From a checkpoint of a small transformer trained on Wikipedia.
Training: 875M tokens, 6672 steps.
Each number is 500 + 50 x the weight over its row's rms, rounded and kept within 0 to 999. Layers, rows and columns count from 0. Numbers have three digits each. The size before them is the row's rms in percent of the matrix's.

# down: layer 2 MLP down (transposed), 704x256, rms 0.119, rows 616-682, columns 192-255
# gate: layer 2 MLP gate, 704x256, rms 0.139, rows 617-683, columns 192-255
# up: layer 2 MLP up, 704x256, rms 0.142, rows 617-682, columns 192-255
down616 100:587589529447425513539495500453470546489460523539474541493549531393502458539448456546497503505505562458463461501447517458518486476503509473474491479537481477499490441489417545474525592525518523
gate617 100:479475492483566404528497497504542501482620511442498535407479496434480385532499538525522413490547533499549501518509454539438513540504490487506495547496528532463519561567605408535476450540549612
up617 100:483610543518474477491470526379463540532483493466456480548446601540520528511507435533458479428416465517568574512583512494545621476491490452523539453477489491476484493470432515527548485401508445
down617 097:440415488426541426514527424543479450501536478423615569423532424560552399493510558499511506517541511460471512503461481434389401531416508553457501538502527481545498535577606501453456500557516526
gate618 107:413478431449510559531558465585492488480503457489595522520423447489512424540551594463534442446526543476501480522455488486504466518510431562500617448427503475459542524566435429478500548541432499
up618 106:437523368449578534401554585464538466544532553512501502521420408461537520467576473389564573470551570506441493463481550455473518486464551495485555511523440484511539433583489430457556409460499391
down618 101:556507545538473465443404526430463438479486492512508529440612529537447557577466559508453534527555506595552483451533516515589414416524569537475477494550507447515488507457488562540439545457475520
gate619 106:480541531440455467571630574486430443480413496455423536512473487583533469538501466552476494489507550509508568484473446458460442520534514466490568561482487409363602511477492532388484513522495464
up619 101:515483447560531503465396477561604552551569514554584474496550616471436471447517481406489537512470409506499465509493445546565564570454526508510502463509459536584466471508488448592480543399536523
down619 104:519494484508506455564531570525413547522362502484479524451524540585537420429462486507484478450428595476492565479509460472470451521509605474521513601447459493445567479476503546484546452496468477
gate620 088:603481425461484460461546449444352462627594439520537588550485548381488530451497494543556569561488569524532477466441470531466496424456484382544562602523513473459474437410450597566534498549477450
up620 088:584525504516424499474428544491484536499533576536503518503586522507460483426522431569452546520550529511487411452523429527429555411452483511483502533486478430438486442451501493495468501571549534
down620 091:400483519529597498566529448520518531468399522515525458530459516580519442574441525444480438453461456455507572496503569560493451631513517556520481454503531566574511511560465460504520495474454539
gate621 093:564527570499495454449449470460509436467502387494500455510534474506512472468474456521527610497524376491499427497411507439433562460513446555459412436499491475521463478482496522425429491466467498
up621 104:375499445516457612539576516484497516523496609492543579403504471485557566394492482433573514439593603605513474518516474484455489584504572465451561475501502530503573502584505451511477448536518544
down621 095:598515533506449396388445433523473458493548433524440493550543563525447454608540460582475577543455427440475502469465496526516499422565445572522481522505498475521460481448412541412473526432455465
gate622 100:496459480507449438480502489519517487507413470481411502499474383497579553440454418502582456502563508583498505517452560483477508556494449432428581560429524426436441553469548534438516449461570477
up622 101:534455521565522633468549558524429514535438436591468501492418499418519477483357407434391477574452489529557459465539523438527492570518443557499559436498434502565526557490461550431541545386473576
down622 099:513526555418476386525436481449493446458592551435591421460572521481479551552583596469498533470532566456456498571475483535529519493459465506558435533486593521463525407513442430604470443569531493
gate623 102:508467506439561598480497520464566505596487574419446562509484507578548433507531486505565455361486559506538539529387536469500414524498564519465472545505511544489490484470535552452484459517474563
up623 097:440436592525453495540506560486432405461541475545468485479445508535553517510464504589505460549469466427503550567513499469485539518433477465497529515516581582531477449545511501574508425565395563
down623 101:535546458482527430424499473514530525505549439502537453440533491474471529502559488546393528524494448535533516505488440587569532474553491530462542530482503464478524496446424456455479468508565390
gate624 102:540475530526529446516462549418473438527495497555575435537469435465462615511491475551459537501462498520423514495482497502488422579476454454515507417550459445507464509472516580436552646451525420
up624 105:526513489460539529492446447505580491430554465508473551451577551488504531466494588491498523493540501518564509443450581473468515447526368474449469487359537438517549510509480565457532459573465519
down624 103:367438439570478573478483487555464533572546549592541497447502461487506513560434422401526458567510561540464501542564471589553505553466586492499498546627504535553422491460503500467589520457590470
gate625 101:531500526504522543517450519566513463450524438542482530516519552530558511565670488499560542468501534541451396437441477492537513449509476445435406493462484500449539495494528533506550502467504552
up625 088:495533441488461472538615469541431497397509553465485589514442443546532488472472530444447456491539513489497463524461516567529494556485473536568616567566523513643500499483488467413451518519455538
down625 099:512483560472481529521449544530536486481544415545494521480537522517531502556623467549582516448562544549488474379453523447527506416450486476458437429429480408435574495544499486509507429469529513
gate626 101:479438599475434469553488516601467487556507358507500437551536580525479484529576534582533513504498464500479545541512546527479526443428540475520476502502478418546594531483412585573428532532440582
up626 105:477377506417498446507534471562482465520515487546527396520451548511500488478543530490482575540502378494551557541494521522440462464462545451449553553479512517498581598473440522493518482534449475
down626 100:561577441551483518455464573497557587514604533498421520514513451540513478496517502524573545503533541561471523453412527454504430574465477506558482547526584591537454441550511481474518456546563445
gate627 099:473511476478511436481491561437541526519448425504561467543414465510513507597605390491522518553503482449513588527520480513581523502540502445527539459526461539430477444458548473551593424524465508
up627 096:496571538465479565528501439543352572562439538535446532466492439473511496468401523533406486433560500462397474564495455556616556445498463531494458502446522437504533581577529467463489502465485491
down627 100:496387467513546434493508506437680436495540503435557507555494544491531489508556409420603504526496507584590517467498515458484476538472486523553555463502461551512347436447425536470547517545490487
gate628 102:455409516502517462617482537496537482442518559442568524455456455475541487521486547521596466525581510522423487512585481451531521564571469556616570476509524531457488490448430505506477510555494474
up628 109:519402534506531408535530463505565522385495575491542509513489398576530548616514544551586417529557482588555491456506485545359540575483473476513565530430478407543538482478500520569383412486444510
down628 105:529568473472422534538559574514527453520460415488496389522449448478616515467502538580484473544466501474416554489377454450448520457491514532487409609529525494478524480484535477525519500453494492
gate629 098:464536525579504588370521473454565533532528502463466441465451517453536532423570578485407623503489462465458491479552532417489497514440456567470414463478523567542469486569474491435549495522478450
up629 092:568482569599550485482482480522506492508579471546414534448497500386543549539556573459481462472473511457556446493475518522503524420414389509441427563414549509419548544490468433490581512448494541
down629 101:525533456409498479645530528491496446503457499498549471479490453581434495540401431470570440490553556495461452484538487529485558542576536470521584474590460494524469471524591544535428537516531566
gate630 104:472540438506483502442491541417441560479479455547470528447486493555553543434595522408488480458435419485485494484506528553566545572515547572466525460426480484426556433485594515448475505434504447
up630 094:490507549497499471502457520431447505547506483581539444521518563446511542537404468539480438445512459408550466529533487464513443369533427453514428481506509501438587517571454526493546495585457505
down630 099:480526482481509480450506547519535514466505482480426541460490409541545482417616541455544445460485497551488482437528575555529491545458522545520607470413488463544466496467599539463428502435496475
gate631 104:545469568453401506530506447466555459518496546526546550477518536510496521542475482562466509390394531434516462504471502536475473505495517457484454507494515509509537495463492464564533536476507479
up631 101:487471382575487465475456469500437518529523494521471526582510486485446452592525438475430504497451501523472567585476461483507568477463409433467488559462479536534426510552499528553488448488600564
down631 099:499557512443492446512494542436527536498492476459486545480480582514461560428537546512545533567443458424465534513443601548488466489577557540508553495508490459509578451453417495524516547424399535
gate632 101:478572474469465477469574583467461423528561439480492481526574424489581537493412588406547446606514499499482452515427495483601505593577506467488489466472442494495454482570532434518508447485429597
up632 101:459527471515509514510529539452473541528604441469506459539558393453526526495494454512540451477453447478469515524492524541467545466479548520512517536578478492579485471515441491529540512415632543
down632 101:597464498520484498489473479523514438535398472559432490465446554499504476515489548492418559536570534539537516510485470520631502509517517543500436427470564545425435546496559548400398493589374443
gate633 103:422467496529542494484503430535467559513474399444476476554490545444482553533472461535511328494455523489533499460464518384504507514482509543513527491607520443543554528533460558507486467504468568
up633 113:516415542464559535508428516538526493586377456453493506534564492435469497507449497547509443551441469563452473483446516535514430492473445490493517455467598453463448427454498528511398582457509411
down633 105:530494511448463405511433453481528510507488547468475548495452535372490490551551481464547422577447501500598532423502525612484468584429570493431472523454520451552524568468504367445496491519458501
gate634 092:512537526530405585479428474443522477486605620456456552519411529474478517486522453523542501483440453560469533524473505418518527545518411503574563390524480503572430418525498547451467511534462416
up634 097:432472525456508621593529580499518489469479569471477487513498464548481497527566542535562500510568481537484494520527535543495508540426591524580474453473507404504444469528434562456456540555499500
down634 096:512520429504456446483502439446504470542440469547570456520557476527586485500421502453454499486466498393498480470562455458505471526538455448430495604567504566452556599495542485514514441494536448
gate635 098:549548500448451452509464488419503489551454470494490501652490545471408470545405446442466436325506521549479522529440439601582528521515516500486581584550525489590520507502500524569475405505501406
up635 122:616476542480407512523517530471478467529491451503492458548476523480565500494476534477468458459606564559539566544507543534561508518449498559457549600541416538546533495527534441482388529589523518
down635 122:539427527457532570488545524430562442566536478402495423534456488480480573362538535560430547415482430447442564464516445487567578500498498494593540484505417496514481513487595467442411564626462497
gate636 101:454475462520543541534448419461410486507520462611509534545438483502494512454531504461558484422572414555532576487541542582485521537521471467487573539511423481542532363521468427449427586404481550
up636 126:509453470500519469494513515578444507480486516530572526538487547512504452527449511487554508537472497505523457425560495410541557575507452554514464498481406539535505417519536503525411566472547528
down636 114:561592568523485517554534512556503453510470409515516431481429555533566491429512513470448399516514484470498494402554493520571453471390507517517435585524496482569412432486496481532439491525514639
gate637 088:414486454548425494433426476492520415465472545459514437460447560507397472499531512562448524470544498501494606335527462583520561508496534476484508502485579403537436487506529551466562429545575502
up637 096:548432518389516519617465524449485547552532544549491490492530501503562405497546461534473482469625499444413544599548523473539446579434458416553482428536429530446464533451490432456422618488516480
down637 092:432539448608485498398481495551498457422434532447495446464479480460506573542451517466490513526439512581492492411476434527485591405612526547506526566483604434615499466543506590524584395489525489
gate638 091:606476509512536480474310519526486531455456387506458547521550552532511508495477473491557485455591364498539397488427490561513534417522458461595486499440475539482494469479547511454612507492498527
up638 101:620516443470446436550479515488547472490488445539482547527493559522444459622541518497498485578510480474554530498523466544481561463450537458554549583484499461548470459530488528397460545435411491
down638 093:406473523529594574496537445506478512503560548483542520501516510492539529450461521534483525421543521514499462560468579450519444612513417530422454455520519534555473491409518447635569521546545556
gate639 105:514559539571618499459571515573434411462543495533411449534483459526431503526623607528450471477540498427566498568574507614471499446446435484500482519514517498523527498586459463456428562504478505
up639 099:536494541520492475502467504492527457456421499408500493451547536484460460516519424531495528542519492408489558462468575529483520535441471468522445483444516514502377466485494550501491492492465404
down639 100:474415386581514536607495491501492515526533418549491441426493540596567519515517556495433433514491475493516555599480541430517433440448485522534487549416484421478449509459516462578576467578575424
gate640 099:509528482497490450523580521425610561492556528470509526526515422472578575479484414462448432525516510597481427510543491535486513463522514431429465538472504444553412545468462521491466537492495438
up640 103:444513541530448472472551559451522528496421508578493568480525488502540444545537519417551510485408556596488362504483463538484478498506582531572477446519463479419580475503560499404473534553416419
down640 094:575478435478473565572430414555524494504505461447520445426349502506478552474517421572419455477501505444542591546499523521513465445506464463432568561520581561519445516529443529602515563525571528
gate641 099:479440540532519420481519532421606399468544577523546537484469484520424442455449535377396559487526459408512504500489395529589563535468439399520592514563590552470461506443467461551559540441522520
up641 101:456474481539450508378403610484441505447393451547499532464528449397436425519477553515539530527521535451474510521451511527486522475447503560478464453511550455510514477517578582566523492488428498
down641 103:550557468510501449577603364508593447569621609471537484479512497560605577490467433489503388526517444512507562452565496444456485477497415439537551599541507568466416577431450471506531478554575563
gate642 095:512516505563437557534428489529523437492427469408428433498428441558566438477516522556464488386448449529555428440545472491483488479566520452468432495453484465479535474503438445364434548528560500
up642 100:561476478430426476527450535497552438483547470517499537531582617568392620533568537410513475565506556572494477545421569561520555508504486508471589472470485476521521542446561505515567474497559467
down642 100:530473486612546522490499471464508539516465500452505464533452430453552434459450439534477517445534438455539539501599446492526491410537483466542372549523515481462532405505514466456442501542503502
gate643 096:488492557521518457544554503446536479465516440521508556512497541575549503416496425460575533542576528445402566466455436515530558497488469523582472474575507532558481539578497576485517480503566586
up643 098:519477591458511531477470488460517445442502447490564491563500467558563463483530549497579475623483547473458523476528450460480542468498522556519472505491428566490517489504489471453392539510513467
down643 098:553524441510469491505535544537552574566524572545485505439440531434382559582502485474394546413486429548511389524488545537490436527531517391500493535456523439524482560448470537565572520463535508
gate644 098:525454567457488493466514473442383539554480458562460487596512433485545428528544507589469427449556444421513576502526581517599440471457526465532590561517538464379453545550513435577466473527520399
up644 094:482566525491457512506458473488585547465474545431450439524360443537466526593524511497525539503476555550458513454521514426590494424516458477492518529559525505573547570491474556543546543433553507
down644 096:482407526439521510439549558421429540491450446578524508544620560580440502487521479586492481499565469462538495559452485568511442522461516520441553455475489424440524443561548466500465465602467435
gate645 103:492533477458506533529598556440489456477551474571407489574398512546493546472400422502434574406438525523561479562524505516557516440440626641578542469477528548474445575555561502515449568462508498
up645 107:465514510411556578473465560480411484398505541459459511561477587530496516486531514459422524435431549490484476502463506518485466439524572469634511612427610532532528475510470541568509445470430409
down645 102:526446493591421421443459467440550483556420514554513453463500500517521539427507608524562504624503426461435572426460459418472463578540423526491523402560470508513494542475562471445533553518571553
gate646 107:575453521542553578537518550449493426521575511418520497443540529456484491519455471556557548477422433547449505530560439581395551491504445561588492521541548493449500545486475591531500566551471499
up646 102:576528548476572506461408469531495501560444508575544472435490542538454515487514512507447484494550501536525490457480546476454399530545538421560530522515365538541558491534542463517488523521496508
down646 102:508387492530557484554540572469556473454497554562471490523591578474469579537487456601518531475415463575466537596421388450570568450518520497532545472527516509368411562472488566484463495488512516
gate647 104:512468598466583487467615467466467471542525510546421569558529473442535473433576573482527437489447532457558472457499506521455429460536420489509471500466551458423573611498516501472489405459462557
up647 107:524490486430446424467591479538404517460493470486493491516494559529470536522396483562476403427432490464582474449530439546532522445549485558486473455529517466540584478452379597483498510543566479
down647 105:485515522428513597455448566507611540555445508432585597485501498499481440422521554522557556423465433499470528516494562451416538467535495468548475403476442570553451525528524492569499503510462474
gate648 101:409449519531484505467545487418598506618510467510559430528478441401604362471419453535584452578425573495429459516529473415518487467569469479602514455396631548522496572567490465538501536399552544
up648 095:531536491534569526487467465573465493408484482479506493534466633592446614595530511385391470493510467512516471513502527472555434544394429492446423576539423528489525469468511595473560453396501511
down648 099:472482498489464479470544506475597545609488533518509468483526364503620397445469477582610477532456604471420486480424491453480575480567416476558511518452629441507537523527484422575481511518533490
gate649 085:542484531445516515362426517454386427463522452530504513508445421487484490476574464565457504562512448413475505462571473443524545470482547466501498481419520384451416423504468519485462594542466467
up649 104:403628515497489504478463521500517486469540521465504494447422530472456514528557425488482591538554573551507523610503527526487456588562572612457451544432516414526410500447512532513571471541573493
down649 096:593436513489501503526545446525514492504451555502528467498518448484518502478508583464521398491512357424586480446486464540505484484449401437498529424535478571478571540549465482479445462459413475
gate650 099:426505550524491510454418521471446555548463569446585525508455538494495551564471420493462436546416487445491542498647412494543558458537531576560491444532502469495423504468512530420518559532548426
up650 100:505491563505487519464549474472551430539450462432471491510527518492489510568508587502465463542494519452501471444503479515447527453424501447522575512521434533491476506582458341386489493520520551
down650 097:543504465550506537522460525572509575539511557568557586514500475513512522417454387488488533429516473504510541469576500473554460540522530594502420470438492584577470517381531626536536505471460471
gate651 092:536570601437556537510453469445534596487572523513456509494625478522436550492536452497546512510461523436475508527509506472440449388465527464498488491517577573525495523419495529510529424509487521
up651 106:481495498469506472503532497526483533607616465481481463464460535567480454498505486474462451456494518523536593530470486535487511420493638455391492451500451468479547516408544495523437482541468474
down651 100:465388439549456494514460543450454456463481513445571478477488520613530488498447469564435454481467497540525435470577476541473548587500520547575476480472536546431524446474460448370480559562505521
gate652 096:481529462500409554547534523452500469496554504529469516535436538654583467495362531474572525526394534610562531503495474457559515474484549452446507548471563524426612412456529542499484546504472421
up652 103:499472434501454581607472462527504486491478352346481486551573415498521364452561601559499510551440440524568557509501491626472495473491454425363524440562527467507495493472592519487515437490493519
down652 101:497522567542522394414491525452517553509442590667513512434522543422470583544552391510539500493584497448406432562535512413584619571505550569634464521452450489508493539484397401516517531530480504
gate653 106:467531540512463487573508567494568520433545616453535510505454454499524545536456442520444495494443530522495453532411462462510310508505559571544536497485541488444520547519503542522498507467414609
up653 095:562439565477485468413491424571498541459452527565532516464523392528405466559575529493593566416532458499542515524571589514481612570444469541525516485498472475619466469441488527515605511554534499
down653 104:462560483469504508562457509470527482446522563485482416529435469451591542518416451482488520578446631517534443514425404474468363574514490558571513545519518522415470532572519519530488497473480515
gate654 104:423483578529461466510486501447527573546512491440589480508534477496407527443574523572504580556473400475472584502468537509477496561432512472564515477621462459498545470541628434509505605432519576
up654 102:455550562487428463481494569485554461416551487445495445494491562509377532447554620508504540510391453400494453495545474532573498445435507519506420510492427463444524577464593552528517510575513488
down654 097:520506525581639540457494442495443499531511557501481578508499515533580506547481395489447541498507578565500535458462466434423524537575500417492559558486547560562407405507448491503426485484467422
gate655 095:553519483456539548534506475565507419425613555517500411442570419563513581521493567531500596520557464458402487457512495535522567482555499471578512451544562527529476515488492602493412486472430465
up655 098:506488486609513519549474611486515551482599556498518560558497507425489463475498395527444530550447540498632468478557467558529444521459469469481458539390432548519583526419515496468530503518575547
down655 096:479521498375541455500492429521557426490525468467404432430566432570534543469481543472535515452548437455397493520439505465495556427552519509552507476578598434469441511510517583538448476472438452
gate656 097:559525406415437539520438414521458446533439356543448497556410502420517505533460460610441593457481471542504418457528453414547577516539459439529556518567470476528491560520424510512530552517541548
up656 099:502483445479539514485452475533553492504463536427549597477486498492509462497474603473442472468468537515450388485409471490537458425480455530465474444499557439458475422509461556569432534596445497
down656 097:474501591504506453448517487463453542546553480505559423466564513518480516553542406498531513585560510461555644567578530527403448590542577515557495551495502543540484553471519490456524456419526506
gate657 101:594492549452421536523483525505488508419525517494480492481448497533423538493451547544482506473541429432438398533522549401537434477451487460500437550543457465430558434445504593499501415510586511
up657 093:460534452502591542499524429507503452509446501563506480515584416522490566493525456503504519460441513595477489567476512581490519569496455554460584587469541513461411385574470396468465509496378419
down657 103:602428512473420520546523535522575559415443484483490500482486465557482516439441564512522510502559495455477450517489580379541430471463527483457411482551439430501570483424504588558509468528580534
gate658 099:459477532511539505480463538536579477501490569521499570580560547531507444471432591553586485530447508509464535422519454610558503463478513374577535502439551494445523475505457509542475461369537582
up658 094:494468536518503527498513532427499423499437493601506595524561522594464471413543448609539458565466468431445474487455537549464550573566551446614518540416546485454469534459507441511550517401500544
down658 097:510546529362506453432542515423401543566597506449427443419481432447509477572482511494465580440480553474502550495487450428449538465484491507428510378453469469572587495454532543463512536541558457
gate659 103:541391513454524520545517477527507502416523482505412393529560519410459426457447470600565528475538427551445466537557474501498506517431567516468520543512489485522505525550520470521541583509570513
up659 097:478472522481474495467444486471410531462457542469578531449461535551415457533585486508464621466586469430553485564524431528490420460500393468609597447447488472534508547434491499506520464570483421
down659 097:504515456541509556656569539532515435474559421491420427517461485492603508406442471459478493462494528577479511541507511513505519535490523544456451540507517533551492426537504412531559554419580567
gate660 098:542444394529408404501582467507504477531477516457441487557478458490520596571418571480454490354503412441489531427495533557467460374446460487355455480566529541488483529561589529431475504494510488
up660 097:532555520511566475523456561509457535511465464571513479453466482499449464499574464569459522496465459468452530475533511549453563526496534522542497480447462513517451523461414512556564558472573447
down660 097:521490459517452446430595429519507477462489540444499526558512533516548558436480507442467465467541496475465442516417479478502406486439439510447507534603504483488547609551595586518463479475455529
gate661 103:530498505509607535468515524566546547424540465473535420417494507470482427492597513496476536525516555508617578525603474510433457460511595455474511516402476441498579497517586422589492394498424535
up661 124:469484457482441506506437516464512426522458491443505599544513495474494491456504492544556473495573472479439398469372418583497481383513449565537437435527505496433489503465517436460464546454598481
down661 113:494555490474525562474441570553474503462474443363620513475354525475463435466493431444543526464495581544500532519493551549510506515455487474492544546577453483614547475402527459554403550440519569
gate662 104:531472419570546496481634535495422505553551498536534548533417416416450585531522500467462576489488524429510544460528538532522476577498499490501477541576487508553452552536510575443486595494523508
up662 098:521499555506558548504528517523441610487470452518471440389578552469519451508487524522545450468501456542479498509522487554558469450505496526498558526454518464351474451503485487507397451485507453
down662 099:504506383466469461516560552481518366547482532458447547590434425468431516587498484412416515483489502465497485480500487517440470498486460441523464504630490553608480561484516507511557595499562624
gate663 089:444463507590520572436524526520522437585484410538493502510528414571565585548568437526515542582473546514521470466483503524500372496480527484452488480498526482571501469573562535446491501457511492
up663 107:494612457474489456520546538540480433484456534473616474430589448409541517383480499555483557506493528504473526490547538509532567538478494489501471493510523530443557449452570451500495535580518591
down663 098:507433488561487552486464484421537541501518486531384534528460538553435524591487580548504414548533469503520481511470474493463423502565486554494523447532506498548436516512454532486492415470468399
gate664 088:544518536512431543517429501405458514525440506497561492451491442609616538412509540523548605548496529505488525539658409481544533589491455437453480493542528484501511424435531559446518564558515478
up664 104:484539549511550579499344495524552571537593492427463606576474514522608430491610470413384430517481500487490542456535514532557601450532503464575440568447404591514479493508475462528406580519551562
down664 096:507483463489462405507605489450472490420413497613551366463524452438395557510411514586585551438500495491529498547487492469374452514461539507462552475575611463490500494438515509506632413499448472
gate665 102:356483452433470441468446458510505521536507511573504498484441512435522534517437563489507551578505428517489515442478543502462605455562582516483546490476486553562489462472452403508433522504554488
up665 089:559504481538538538442613565508489466443430544541479501473462459522464497481509449504502436389515556417502565591553508534464397542452423435554438465486522561498460458504562536565531496487490494
down665 101:425492486435496475535404448515513546617561425575482524492428568422519572544460591478535484550467527594515500469448530466537576522600521493483565505424455523475544508412448421483426489565516447
gate666 107:562503520490535519504405451486439493432434559558554537471533546540500539468596444536440456497539475521573513474476460499472550466603469527419431456430497519582486523495467449457577457399526568
up666 101:519575568516538496525413463480453548575438558475475503507492618508500489493546541517503526555491363504535571514493497468460489545582515471443511471472544558517432481486444541466520407464555588
down666 107:440461588525476489489512585494506471543564434442412436517528511515455517450461504480482553459485521474400451468509501517541515574519557475545637539576549503523514456550513551477370532502523476
gate667 091:555489490544484449481489512464583550484528457593541408476474527456562515411536468599493549492536615392445535478472432449525503631528455504492542503497527469402436503489529498516445552551510474
up667 101:493520540501524562446465491452455504574478499445515462322487528466569489434445392473388557476535578440450462422598607552459500466481492613500552536492559459415501576457515511617585522470482498
down667 098:487507486546409461532484551504543474422533476479443466668568448486524502494561560525600437518434391603595554511399382413513553495527476353497467451563445542556495429575508534407419467491507509
gate668 084:487453499512460557476494552529412474511513591560505494488529417505517466458539557573469444487506596558478469537556457475525564429414526533480545506422470526412472605533452545433614531492573529
up668 099:417453533560449445596528503500555457502531428462501561468483511434506462534500596487529484566583431420551461436488513470533464509499534489460479417488479397559479565524496506535498536504445525
down668 095:595539479439551509388519477510447541435523510551528466530497516466496541428509447531478506431464557603471499559530502472491481417480537535605496561505573609449520477458427448450488464510531456
gate669 093:494574488458440473499506581498371463515501414511433487545454519470528484487498479558444516577483461541520482531519520479556563529527532502502511564490492582490468545541522563484504443523495427
up669 104:560447488433474466553519523480565453667504456466513538465522551460444556452550550491478454519536502515556461475455415538498514457490492494422539466480449422495498552443461541481495570516500476
down669 097:431514564589501527493537470517473586358538514450513467526423481553586474531436469494494569491487502466520560494491608505487505496504540492581453491494584581476575432585574450572524463508475453
gate670 102:539437528502491533565480570506481479474521532551534519541550565527392520429379490574437522578514593543460517487490533606483445581545517464524507520549511479594467447454496498522549523569556512
up670 096:446536497498493528554447501483547500488496505519573520535509493555416480371476442523377536402500549552564488424510469527433553555460464487417518448433483472573468372449471494471562448441479498
down670 101:471521479479536448451615473513425478556483501485414471527486477513632438553558504488587431471550415522509526487466475416499473373604454521558510530415486525499533589637548486425446502526466444
gate671 106:571516485544497465522530536491553500488576571552436437500502468475485537538451510459481566545515566550554512498471536562450522413480484491453422506465536564451511513549466483460507528462458456
up671 098:513505572563488461450501510463420464497609515539571601515479542535474567479529541550522400459504459472459513442458487390506592571565432554503451479488536471496528540519444547553493524523502502
down671 102:580512469488508574491544479481553542471546550542405454471495429538479529550491385485474624515499472591500498531563515532490473423429496438475582491587501501498536486525473467460500465454477434
gate672 099:514442527597610511583485520453491531586464418588447519524508425453526424515502582467543586507499443430506590518463522467437455500502409520519382517441437488511507393511452477569529541426469540
up672 099:551503581570575449527491603453498549587533414583544469592455437427477433485509560551518522485402462453447632519480531517473506568490503545537466525518459481433526523483546411466457567423500514
down672 100:532573490511428522458502551543538502538456435437539573497473533509481519445501444546518410529459604541375463398524466476593594517506500530447628493531588525489460528570489472445501497543530485
gate673 106:486394606593550511504516446566506430467445422494419470437582545518496479521493520473534537580520468519499382524490453473493544473529529445451491423593520594417518558459439453540550474517482476
up673 103:546551470493515534507500471531516511475510406461446469551518539551420417537493487475568418485496533477520395484459533418464514473523578552489578463520535540469469449526486557428550481473597399
down673 102:543474496492462499509472570477499505531496597529614478448424471487467531582481472564470529499476477506522671503505459545532392522500449418547448585414443455573554516546528520570484498567498530
gate674 103:581515435517483437357494452468491580510488494521408550483495441518479495541496544500439537445462447412462466460406660506545484528520488487568499588558512587466500505526520505447550511528483452
up674 091:491561398561525444422469457478376557524502525534532542441500429460497516559589474538503492451514443390462480430377575492559491523527436470531444539471521571457524516389498532458534539509465510
down674 100:481483535462481613628535507564597409440468574479534458525506537494484531459464470512416484476478509588506571541601418412465489422492524496460521455484504425534457532492440448495454474432531463
gate675 105:459517449509501582488516520494464584481419474633490370497617405481494535521500571464549554495511559473542404445479541540505497560468484526497448529514463432436523441523536482520494619576450459
up675 104:493495584581480539499449498485460478512411497492497503485437532496525516498525493480472455528471562458476479549432401437495507516489424521530501425552469587469510613562465560589504531456583639
down675 102:508514491482563515501612539501461565527459506526455474499604418481450530546460535492474461447597566510470461491476565447560506480467497388425459558482507482480482417456531517522568503554489458
gate676 094:572526487437473514474568521535542472462550478466533433565578452471594547501493474517502486423508455409482559485452594557486405567545505452481484463561473553452455511503504548497523427491467365
up676 088:572481486461494537510537522459495485601474465547606516471481487474571512441525524517579534469477547452479603482552519580517412597543430427471527454488534496513498555454523450447467352517464491
down676 099:454533469527528456480448509482466535463483532511374533457492482502428468511513513430503520554490498601509431571501437407487597439502546566480476556457504481493565505504439487525500698496476617
gate677 090:480518527413458539570501467543525557449442543535452501563461508473548583474464493464516524494519478533460508482443506511536429564558486484457510470450488418516370533518483524424687507474457471
up677 099:509682528532504481472535449485479420509571431549519519489498519484460574480589562518578536526489594435534545584567613573484584561491457578420487540519511468431548482542460523526518562533477544
down677 094:496324469463481534574479554467579520463389549488467507545544453523531449466493511492418473501512453534472483431430389440507393440503534446502483506524500528593473553453517491475478437418548436
gate678 102:491592429446480418463489524474392491545551479506420526455494494553509529474431477512546481502527478494567357431576441421539510561502491517506425572499551452473460503419499460504561467483522455
up678 094:547505552497500362515529497495458479498601432465436497546480454584534421555453491484537465528502531405608449484540500529496595617566504523417445508469560459448541545487493523566587471513480530
down678 100:513445511579559517509473514496541481507390530500578521530514500431486553517585507501400557553482483541433580564461540563467466456522554494498570463477539552542488509599528545449500489588513512
gate679 105:551568555463472491423562464548494475492485487441438588478520428549499465465520495485456384529487602459568491546457544539508595481474567573457535526487501508472484499537553456523451455461426589
up679 095:454483509453482412575498487496508465536510479565484418512454575419466498583463500527583543508531391466494517452553472449534481513464484429463531565545449537477553467479513538549512499530526465
down679 097:471577536498510519379562458511500494400459527448442570524554408592451489411463440482446386568526544476581531538454578462508510498518516537538525552487535518465438502546495497518502497498502629
gate680 099:462516512463529437434541440552499499608468490595452522484491475512643501434442526478442551425453421544499481539564422426536502539541511430453572510567566485493436469523426491483528531519430413
up680 098:607504497492486458582545491483446452649475441497480479471512550432526546447419564489544565589446457551440554564471438518475489442585505569538522438559461527542495543532523540504476578438548570
down680 097:498509449501490564506512449547542531398572528584536525503515465489589534460524492531453410473477476588451419398559509441544560578440459486574498591465462422452504455453530437524490493548477455
gate681 098:495472486552486511485525445488382553538580526582405472576487371580562564467542447520558518511436572506442430458452536501427499474532544461468520484523589549532576525543574506405497455385522509
up681 098:438506473426530463445394522532523583492542531542527591509497531493540427620534497535536460488545494538530617533593449504517566568526466530535540495469459493499444501489470542460579517516557523
down681 094:597446486538446525500565506456464505507470461449416398515523428471469505397481539507507549518508472475515403460395545450435449449468554542549485502493552517493626508467541484514418450493478417
gate682 104:466589534514508503486444417447457496560491516549567458427460508554584550410425516458514610522493425510548477486479493512521403419534547495477536567456437552505523465435448496495486491499581535
up682 094:423482480471520490515577596459551546491488527411503548416616457462438533581537545448520490500535539427630561416560495513450496499473513490514475414555537542465524467495586528425505482562495478
down682 101:555603527568494505436551421499505450530486522504561508469385526529626550460482542540555581553483441507485478478456485505540425531480523462531541570462431473561520542452399462548406496466484477
gate683 096:585521484528552534466542416562361536574530479454504379460537547441573599397528421533437584423485585538449518412440510428536500484470511502436464489545531531541424480470449477526572525469460475